python train.py --n_layer=8 --vocab_size=8192 --norm="layernorm" --attn_scale=0.125 --init_std_o=0.0306 --init_std_down=0.0 --lr=0.0198 --lr_mult_qkv=0.5 --lr_mult_o=1.27 --beta1=0.9 --schedule="wsd" --decay_shape="linear" --doc_mask=false
Each number is 200 + 20 x the weight over its row's rms, rounded and kept within 0 to 999. Layers, rows and columns count from 0. The size before them is the row's rms in percent of the matrix's.

# down: layer 5 MLP down (transposed), 768x192, rms 0.0941, rows 606-614, columns 0-191
# up: layer 5 MLP up, 768x192, rms 0.351, rows 607-614, columns 0-191
down606,097,215,200,211,208,188,198,193,205,223,230,180,171,182,210,187,211,207,192,188,200,184,178,174,192,204,146,178,215,216,211,209,182,185,192,217,178,248,182,223,166,190,184,184,179,165,200,195,206,199,214,216,211,180,219,226,207,223,233,219,179,188,198,201,164,201,158,196,210,242,188,198,196,195,183,195,213,233,183,215,227,200,230,207,198,221,183,182,162,247,184,194,227,188,177,176,205,231,195,177,153,199,177,210,216,191,238,210,195,199,227,205,194,196,170,221,171,213,194,206,187,211,235,240,205,182,188,197,215,172,185,213,216,193,228,202,199,211,200,178,190,212,228,202,202,211,149,199,211,244,220,230,218,201,178,194,221,218,183,234,164,207,192,196,214,203,200,223,223,195,204,188,230,172,177,227,167,238,182,196,197,165,177,173,188,192,201,213,198,186,210,214,202
up607,110,195,177,232,203,170,185,198,213,229,203,221,207,200,227,206,160,190,216,234,212,179,178,187,205,222,187,193,208,197,212,235,253,192,204,202,189,195,196,198,218,202,172,179,192,228,225,183,228,185,190,203,220,197,232,222,239,193,205,205,185,171,209,191,247,198,194,196,184,184,195,220,198,226,176,200,228,205,195,205,213,226,161,160,196,159,199,210,177,217,199,194,211,188,203,213,166,182,203,189,181,185,207,233,182,212,222,206,219,193,171,258,189,178,180,193,167,179,184,222,200,182,192,209,209,200,202,187,227,230,214,192,196,203,189,189,211,187,228,153,189,180,216,179,195,213,188,175,208,181,242,201,195,199,193,194,198,200,180,184,227,168,218,203,187,197,223,194,207,167,202,189,232,204,172,190,236,160,214,193,185,235,203,203,175,236,196,177,252,201,196,213,168
down607,109,234,221,237,215,177,208,185,190,175,238,176,180,201,185,216,192,228,197,170,208,196,195,189,199,210,189,179,180,236,189,201,169,203,196,244,174,208,163,210,211,249,195,226,241,219,204,205,189,221,188,204,180,220,174,212,217,214,216,204,209,237,223,223,233,200,156,176,220,204,187,224,195,205,208,210,222,183,177,166,190,216,220,222,197,219,191,200,209,189,242,175,176,182,204,207,208,170,174,180,193,168,167,228,205,203,210,183,211,201,213,174,230,205,168,207,203,187,140,207,197,187,186,195,197,185,198,237,178,191,195,223,217,206,208,199,198,226,165,194,230,205,195,220,186,210,224,174,181,201,196,164,199,191,178,188,192,231,219,194,224,182,224,182,199,203,181,175,197,208,211,160,164,216,192,159,203,219,179,219,218,222,203,194,187,203,205,217,172,192,203,225,196
up608,107,176,215,191,237,177,228,246,180,178,213,233,157,185,203,223,212,209,208,188,213,193,209,167,194,200,246,186,204,213,182,176,220,228,225,202,209,218,233,201,202,211,226,238,223,172,201,198,172,187,195,202,205,197,214,206,215,201,206,174,176,185,208,172,208,217,171,192,176,166,198,200,203,219,197,184,204,192,220,198,210,222,190,218,220,230,203,214,204,175,177,180,201,207,193,197,173,252,195,170,201,207,215,208,207,185,163,213,201,219,202,219,234,174,196,194,170,185,190,198,210,219,217,172,185,213,200,181,171,211,235,192,192,191,150,214,222,202,190,211,225,183,219,157,182,169,229,204,220,210,239,182,187,192,200,219,225,196,200,179,247,214,213,206,177,186,162,197,158,215,196,160,186,187,179,192,187,203,176,204,197,205,188,214,235,202,173,184,210,220,232,207,202
down608,108,211,214,192,211,206,215,212,200,198,193,209,195,191,233,198,194,177,189,195,246,229,196,201,210,184,185,185,205,235,193,185,189,225,179,178,210,221,195,188,205,205,214,185,211,263,159,187,197,214,238,244,199,214,192,190,174,180,163,196,176,219,166,191,204,193,183,208,204,207,200,182,223,211,242,158,204,190,181,162,209,187,204,185,251,205,181,216,214,244,195,189,208,190,203,177,234,192,196,194,230,186,187,203,215,202,195,206,179,209,197,231,178,218,197,206,196,163,156,174,206,202,206,198,202,194,202,151,230,223,212,209,203,221,236,182,191,174,185,172,197,187,171,194,203,202,218,222,209,223,242,202,184,212,188,182,207,203,230,226,205,215,188,252,165,236,198,209,215,218,183,175,164,201,193,172,202,203,192,147,218,178,199,197,204,190,203,186,188,194,193,195,201
up609,110,170,182,187,214,163,193,216,200,176,205,194,181,156,221,192,194,165,206,200,183,176,225,180,214,208,194,222,192,229,200,218,186,204,172,193,235,211,169,216,232,205,207,209,224,195,179,200,221,211,212,206,221,166,184,211,212,220,207,219,210,214,219,156,212,203,188,173,199,216,218,194,174,218,174,188,204,225,205,210,199,199,167,228,195,181,182,197,199,210,189,168,220,226,240,224,177,176,211,192,177,211,220,216,204,213,211,223,197,207,219,194,206,229,203,228,184,216,204,172,210,187,170,183,140,205,168,184,191,233,218,216,205,169,160,242,209,199,217,196,226,222,203,205,209,174,194,184,206,191,203,233,192,211,186,215,190,187,223,215,226,167,181,192,176,192,210,199,192,236,198,197,220,200,223,168,225,208,161,160,193,256,214,179,206,174,195,193,187,219,162,212,201
down609,116,191,174,233,191,205,200,195,202,207,229,212,214,167,172,190,197,196,172,209,193,203,169,194,201,180,201,209,189,151,174,217,221,222,212,188,212,228,210,169,221,212,228,170,208,222,183,213,190,177,210,191,219,176,186,266,191,175,189,174,194,253,205,187,173,229,185,240,198,174,200,197,180,203,202,184,195,211,185,174,200,190,216,216,217,220,226,228,187,191,195,178,187,194,198,210,235,214,200,193,228,195,173,239,199,203,215,192,186,206,197,182,207,206,227,193,200,164,206,174,210,204,185,158,219,200,211,202,181,152,180,185,179,240,224,205,189,188,188,216,203,177,195,213,196,205,221,218,222,240,186,175,193,169,235,204,198,226,174,197,217,164,180,211,207,179,243,181,223,206,226,172,193,199,223,194,237,209,195,168,195,209,197,191,233,188,199,194,190,213,222,182,230
up610,092,207,210,197,234,210,218,209,189,215,192,231,208,209,219,228,196,191,182,199,178,214,196,192,169,231,229,174,234,227,217,166,192,202,162,175,184,200,203,210,181,205,220,191,191,175,206,227,189,205,183,212,163,191,202,174,186,203,225,203,206,244,205,203,200,164,186,199,196,174,224,188,199,199,207,211,189,192,171,177,212,225,178,203,191,162,197,171,204,215,191,199,232,205,226,191,194,199,223,195,200,205,197,169,197,229,184,198,212,184,190,202,219,208,161,219,190,187,225,209,213,241,183,188,208,195,185,204,189,212,221,189,227,179,187,171,188,219,180,207,237,188,156,180,204,240,183,188,178,195,239,224,245,188,169,185,221,158,202,132,178,186,226,240,195,199,191,221,206,184,201,189,207,198,218,214,225,197,208,232,208,217,197,193,202,179,184,200,196,190,229,214,259
down610,091,214,205,255,197,197,173,246,202,201,214,178,211,223,213,196,216,185,192,198,201,195,196,189,149,171,191,188,153,197,211,242,191,166,202,204,191,214,191,201,185,193,172,206,163,175,212,224,197,195,201,193,220,175,189,197,224,209,186,221,188,199,187,212,201,217,194,235,214,188,227,207,209,196,206,222,189,201,172,191,200,211,227,187,166,223,193,186,177,184,187,169,219,197,211,200,195,190,211,158,180,236,197,221,236,194,197,210,183,206,222,192,195,216,210,234,218,210,164,164,227,216,224,174,212,209,211,203,217,203,203,188,187,198,203,197,176,250,211,225,222,218,197,181,204,194,204,157,205,194,193,168,195,217,197,204,172,171,190,223,191,233,201,197,206,185,188,197,206,206,230,180,211,200,213,173,210,206,197,228,181,151,215,194,247,230,215,193,215,166,227,138,217
up611,093,191,190,201,149,240,207,194,218,211,168,175,199,190,222,210,177,192,190,189,188,178,179,217,213,197,226,208,178,217,151,189,208,201,191,219,206,175,236,222,196,187,206,167,177,199,213,219,204,210,200,204,170,246,183,196,188,182,193,168,188,226,210,191,231,176,218,180,197,187,199,194,155,221,188,187,188,202,188,249,241,178,213,237,195,177,202,154,196,206,206,228,188,203,158,225,242,174,238,174,210,207,208,171,212,223,187,208,192,174,200,225,240,194,225,194,205,193,190,192,183,224,170,162,200,163,190,188,213,196,182,214,200,215,190,219,186,206,203,233,219,220,209,209,200,203,198,229,215,214,203,204,197,201,205,199,193,218,188,188,217,205,176,166,197,214,222,171,225,207,192,233,174,191,192,221,244,224,228,206,222,221,226,204,183,186,192,181,187,188,208,216,195
down611,092,166,161,199,241,225,188,188,214,242,149,224,220,194,216,216,185,215,233,218,209,230,179,227,203,195,166,195,177,188,221,192,231,211,205,171,202,205,223,180,232,194,184,221,190,214,219,170,183,180,190,207,198,211,183,232,178,202,182,204,213,195,196,175,201,220,176,234,225,212,181,213,192,182,203,220,228,197,218,166,191,212,190,188,186,211,216,243,194,203,194,206,191,193,193,176,244,207,190,168,210,205,201,168,174,232,150,204,227,189,189,222,187,200,183,195,215,153,222,163,196,175,232,213,206,199,191,179,204,184,206,183,206,209,220,191,225,183,173,197,213,214,202,219,200,224,196,179,216,219,185,223,196,239,205,172,246,192,205,196,195,187,189,221,183,212,162,167,222,224,170,192,238,191,194,186,208,197,197,176,183,197,227,170,189,207,189,190,200,212,200,212,207
up612,094,222,227,204,187,216,209,174,222,179,203,174,204,182,197,199,185,185,199,190,196,201,196,246,190,207,199,179,201,215,222,187,166,213,211,188,207,217,223,191,211,224,221,188,171,193,218,204,169,163,185,243,215,233,174,191,209,210,187,203,207,199,192,211,203,168,186,202,220,185,217,256,189,192,172,210,229,177,207,170,207,202,173,191,202,240,170,188,161,201,212,138,221,227,208,201,158,222,226,215,173,203,186,204,175,176,209,230,189,219,208,239,191,262,169,227,210,210,166,206,231,193,193,204,206,214,207,206,184,206,218,225,207,191,194,198,197,188,208,202,218,195,203,212,212,194,197,203,169,186,194,199,202,196,156,188,171,200,212,226,215,234,215,188,211,182,167,168,214,190,194,199,187,203,232,171,198,198,247,215,166,198,174,201,218,198,185,194,177,204,181,179,224
down612,096,228,170,186,250,190,174,179,204,196,190,257,208,190,183,215,194,195,158,201,219,188,218,173,222,201,203,208,180,187,187,201,178,202,197,194,169,183,210,178,166,168,176,198,223,182,186,204,191,185,202,184,207,206,200,176,180,192,185,201,209,204,201,216,197,140,220,191,194,199,198,244,185,244,219,230,188,199,147,186,200,197,157,242,212,199,234,172,207,197,227,198,196,200,216,193,205,242,212,212,217,234,200,198,243,209,193,198,222,165,244,185,206,206,191,229,214,209,196,182,211,212,209,227,217,190,190,193,170,185,187,203,208,192,192,202,222,188,186,197,212,242,199,231,232,196,173,187,189,209,198,206,161,178,229,181,204,219,236,185,217,176,219,206,205,188,194,193,180,176,198,191,210,226,194,192,197,187,192,213,179,187,208,195,205,177,194,221,207,192,253,226,186
up613,086,185,211,211,175,224,194,141,192,226,179,212,202,176,214,169,160,185,219,216,199,207,183,202,195,213,199,209,186,208,203,221,215,233,204,225,208,218,210,208,163,232,203,175,205,183,194,205,204,196,201,191,198,203,214,269,229,194,235,182,240,231,174,188,174,193,204,201,178,187,194,159,204,211,175,195,219,220,191,200,202,201,223,214,221,223,188,197,175,218,218,196,201,219,218,211,207,203,209,194,203,163,174,199,222,220,186,182,164,152,207,185,180,166,224,181,198,176,199,222,204,221,217,188,206,190,222,173,180,174,193,178,203,209,219,226,178,172,211,211,206,152,217,194,218,191,205,210,206,217,188,230,207,180,173,182,187,211,193,181,232,176,215,211,182,238,213,192,228,144,225,218,189,183,208,197,166,207,195,215,180,242,214,222,200,200,187,197,232,212,195,196,195
down613,087,213,218,226,165,170,208,220,198,175,228,196,217,198,217,190,211,220,191,208,191,190,175,187,209,170,211,211,207,185,227,187,223,228,211,184,210,187,179,248,220,188,203,227,175,209,227,224,205,197,189,176,215,175,197,188,212,216,205,209,172,185,158,205,197,188,197,169,228,212,172,212,174,165,185,205,204,225,204,208,192,215,221,201,209,202,221,199,212,204,186,215,172,190,201,171,202,217,190,188,221,219,239,164,184,207,215,200,200,174,183,233,193,195,168,182,252,196,165,205,206,210,194,175,184,195,235,226,184,182,227,196,209,226,235,255,193,197,167,164,236,170,211,197,182,213,182,183,218,218,220,166,217,235,207,195,184,214,200,202,202,177,227,178,169,183,186,170,185,161,184,198,214,204,222,176,224,197,198,205,182,212,216,224,209,181,235,207,194,207,194,169,174
up614,107,186,178,204,197,188,228,200,190,176,218,180,202,209,178,186,223,191,251,201,171,206,190,225,169,191,206,174,181,235,216,229,146,233,165,173,187,192,188,153,215,226,222,177,162,214,201,200,186,186,157,196,188,216,194,209,202,197,230,217,204,193,222,203,211,206,217,228,196,192,195,199,222,175,189,215,175,173,188,215,173,220,204,181,184,214,203,168,163,206,183,201,191,190,164,222,183,188,208,203,191,183,149,179,229,184,199,199,203,194,208,174,215,188,224,206,221,241,194,178,212,210,211,182,205,180,212,199,193,213,193,206,204,242,208,205,198,192,165,231,234,191,182,158,197,198,180,208,219,215,238,226,210,240,205,196,220,193,198,221,222,196,209,190,174,197,190,223,221,212,207,189,186,194,177,174,206,226,207,202,251,211,218,193,206,183,226,196,215,219,243,193,218
down614,107,203,170,217,191,191,197,188,225,197,231,155,202,178,232,199,200,185,234,186,189,186,210,211,177,202,208,196,197,165,182,205,202,216,164,182,211,210,183,184,206,213,215,190,186,191,247,173,219,209,206,197,180,204,209,242,177,236,227,201,204,221,259,220,217,212,224,190,202,200,201,204,144,198,183,179,226,205,193,185,229,184,215,231,206,204,186,209,173,212,156,174,199,225,212,204,188,199,195,173,217,178,194,207,179,221,210,179,206,164,214,226,197,213,188,243,165,211,196,189,201,218,225,189,215,171,189,189,198,268,201,231,187,196,194,194,229,181,224,193,195,157,206,158,195,194,197,185,203,222,161,173,198,208,229,162,194,199,211,177,238,190,207,242,169,205,211,196,199,210,206,200,216,190,193,203,198,231,179,193,197,191,201,200,199,217,210,190,189,220,193,182,198